Weights of a small transformer language model: width 96, 1.77M parameters.
Each number is 128 + 24 x the weight over the matrix's rms, rounded and kept within 0 to 255. Layers, rows and columns count from 0. Numbers have three digits each.

# layer 4 MLP up, 384x96, rms 0.28, rows 358-372, columns 0-95
128089106124147155152085103126126150131098097149143161162121069136174158121133087140155114122128114121099094101138168114109141152127131110112171117123166093116155155118139175115158125132140110183117145107112108183142130124170142126114143119148093097101107154133151163119137164108148189121
146154088160098155094166170123126104160080147134133119101125149073121133164127106159124172086117145109165106175125131138127124097091091107151145116119107139122119124146164144170128087128142192133189153153156150101128137100095110131089136114145175147128154144192130131140117154149139121145
169098127156116153092138117134135162115104119138146176100096119141096099098141094104103133110107130141102119149103152154137133120119096140123110154135103154109128125156117102131114163180136128126109131133131118144135119139115136144121103123125097112169140123149136182139181158073153118134
115103137104130099134107124078152151170137092125197171097158120082122106090118132178079106130154173158143119158157129146131144094082099134101173167083149179133137083159099119156082111119119132098130105108118155184152123128118143133102076075093079107099155125114134162103089164098131146107
109148137118139146138102117109125151124143108158110154149152123163161178158130130179119127155148090118145127144135095147103148117098144158140133132135143137128124133118125121125138152122139133127120129112138102108126163116165137153134098104144114135149113110125093126145125149140134113095
116112114072108127097126128128155136166131103141125140141136114097138119142148130113146100106160151128100100123116106124094136130126122154129147109095162114098120119145099116091162142125102156177140135101141090147110106161128096137112168115124126153149142129094090143151124157096162165138
131135126123130116132118130117136135131130140122130140129123125132124125134117135133120123127125121130133134126131124137134141111122128133125120123128128123125121141122143126124138129136124145125128139114124127135129127123128130131131133127124127130116122129137118118118133127123131132120
106131104149125143120108133138123144145095145119127112126149120133154127131144144091146106115117094148127133156152127153125106120098137085114153127138135100113122157110157145130155184160148146131119119125147165134124124084151120112125114111103135133104114145113116123118133157126153143116
145173087184100124104148134119107169129140160147135165072105147175073126171131120112116103125144197146167122094113120094125175130120111106136150078140135141138129143134166172109130184122144148136181116100141106120110154141124131145172143113120179132069159136129137131102158138118129163124
114134141103124127124107157166128145149146123094134139136120115136125159125120121160116140122113124115138118141136106151153182108118136108114130119151135159079127128114140125086100141123145153136154125160109131126134089128100206078083135116117140140126111090094147105121082124116067161134
167109109123109148154098110162107145086149168115100156119113152119105092090108151136152079127099153144156169109134136144124189169107124146132164130084136116132110132100145095125172141129142122126124150177135155154120113146093133120103132136126155096087109147115115177120130152097132168179
127095110079117144118123113122152120160142145133149152139102152143173121136123111137098130116088158113121189077123177069175182142113072126155158134134152179109128140113117129101100150124162111135102177089157149117107091159145192114107118089131117152136136143136122095160112130122087152143
142134108118129133123123102114123127131119141123126128130143110120133113110123127129118125100134146126135133115135124135125122118132123124115138134138130146120132128119141122107152125140125131127124142127134135113158128117135125144113132122132138128144130113124118111112126124127120122136
165122119160106113119127117135144137137109144096173137132131140136122089100160131051104145099137139106137139081121126154131163109128112117156149162084105124127150142152149081113122073111140098099107149137104113106120140097134108078114111101101098132131118106148128111079156095116137158108
138132129136114121123098147144152127107087135142078154118145136167141151136124131131152124103114188104168138131112104094151115129116129098120145121106129140080100157090164146145112075136136136123146123139159104124157126129135143134105113110116153144112146137104110102162139136173131123083
# layer 4 MLP down (transposed), 384x96, rms 0.215, rows 358-371, columns 0-95
130133190124103102144132106115102130145110108134102092143102137122135157141090142135124131123141144135137128132134117135120138161122139179109123111135153108111097107117127116085118124145116104129141150143131104128116118156122155108073121115143112103080114111096132115152113131151108105105
108121112148153092105161155052100092138101124120131140149131131113131103141114129139139136127124130134091162129131195127145094129132130108134169128118100129102142145064114149127138107136094157152164073121236153152147134134102107087159127143128148130113123128163137112149131128102091146078
094098156160137124087181138110162124128168090118178109102138081133070173120108102115126166108163177142146125126135125144113131101132130100146134126150095127149135134107133132129163149123105156137117082126183114125128107138125098131135168154100131105089147147133146140112128129146106148134
166108111112126107143113128175091147105108089130116135090129094107145106128137166116148118097122089152169141135180104135156100167154143163177139114093105122157158169175134165172113152132086094090113093099114138134158123133160133079143118179165158129114129176090145126152117143133158141080
126137120130130133132119125113158109105131123113152134127113105099147112102110113116157127137151164160148138149109139124111116134146127134154133109133119144143161122123105083131128128146150112170147128117130154092101141109105103115113145128123132154126126146130123118127116121113156139161
147143069107140107131106125127080159128123137085159116103122099122088124107155072148084132125135133113155093096167142105122134122115128139066150084170140146161098151131185144160106109146142110122139127124091105155145140101130161144087104135174115124130118112141141121102133131148166126124
124128127119118136135139125135134131123139136123121125124125123115131134121131130122127133118133120130133123121129130126133140128133132136140122115133144122131115122133115122133132126131127125119120140119128132139121140125125133121137137126122136123130133131129125124120125136132135133127
156118129137128149141118113123143134093114087123133119141151119108146123117139156152093095104140145121116178081129107126133124102143119192159134123135123129145132126123109130125106147106162137112110105171124138108137132119126149145108116113148155123171143124117149117116165136144130105117
105160153130119133127128156139087107133108105130155131138162104128102139119127183155134144118145100113135127135075187098082080138150177136140184107173139138118094121186142123180111136124073138128153139125125153155109104147137066105129129155173138157099108107131151108150113094088088104105
127117119101095159120110190161128143125131159122178116117110123163106132155143091137127126114118113159149128117144112134090131128112088094144134134147091130121114177120144164056108144138102140141116078098139106129130131123109161139128136114132114148137158135123121091180134153125113119097
109166166131056123183127098118135102120125086135123151119133140128128152108124138094083114184148143171142125117157098104134119127138138133110148137159059137086138185137131141140138114135145142139142128168121092128090189136155146088137155139114127118156143121091104157128126117152117103081
098157219161168088116162142108104122128132128125123140120111125141131138140156127119098135135148140116131108115119125141158102114105149128106141127138118110092116117144108144134154129116084124138128124123137111123098141122127099099129199126104115190095134178190175148189113156113114067106
136134144138138119122116099151129126133135131140143122122131121136128121135124116133136131125103128126129113131127158109137129139137127112134112133134146141142115126123136128117118111130143134138128135111121130149130134128137124136144122128113117121113125126147124136145120132138133140140
140157125095116128129161123137078120093125077121149137086139118145118140140150116118102169177117178118118191115157151121129114134129129127128136120113122145115159165125141093131092127145158132125107116089160134161086125131142149108111139146116130180165110102157147099166139148131127142113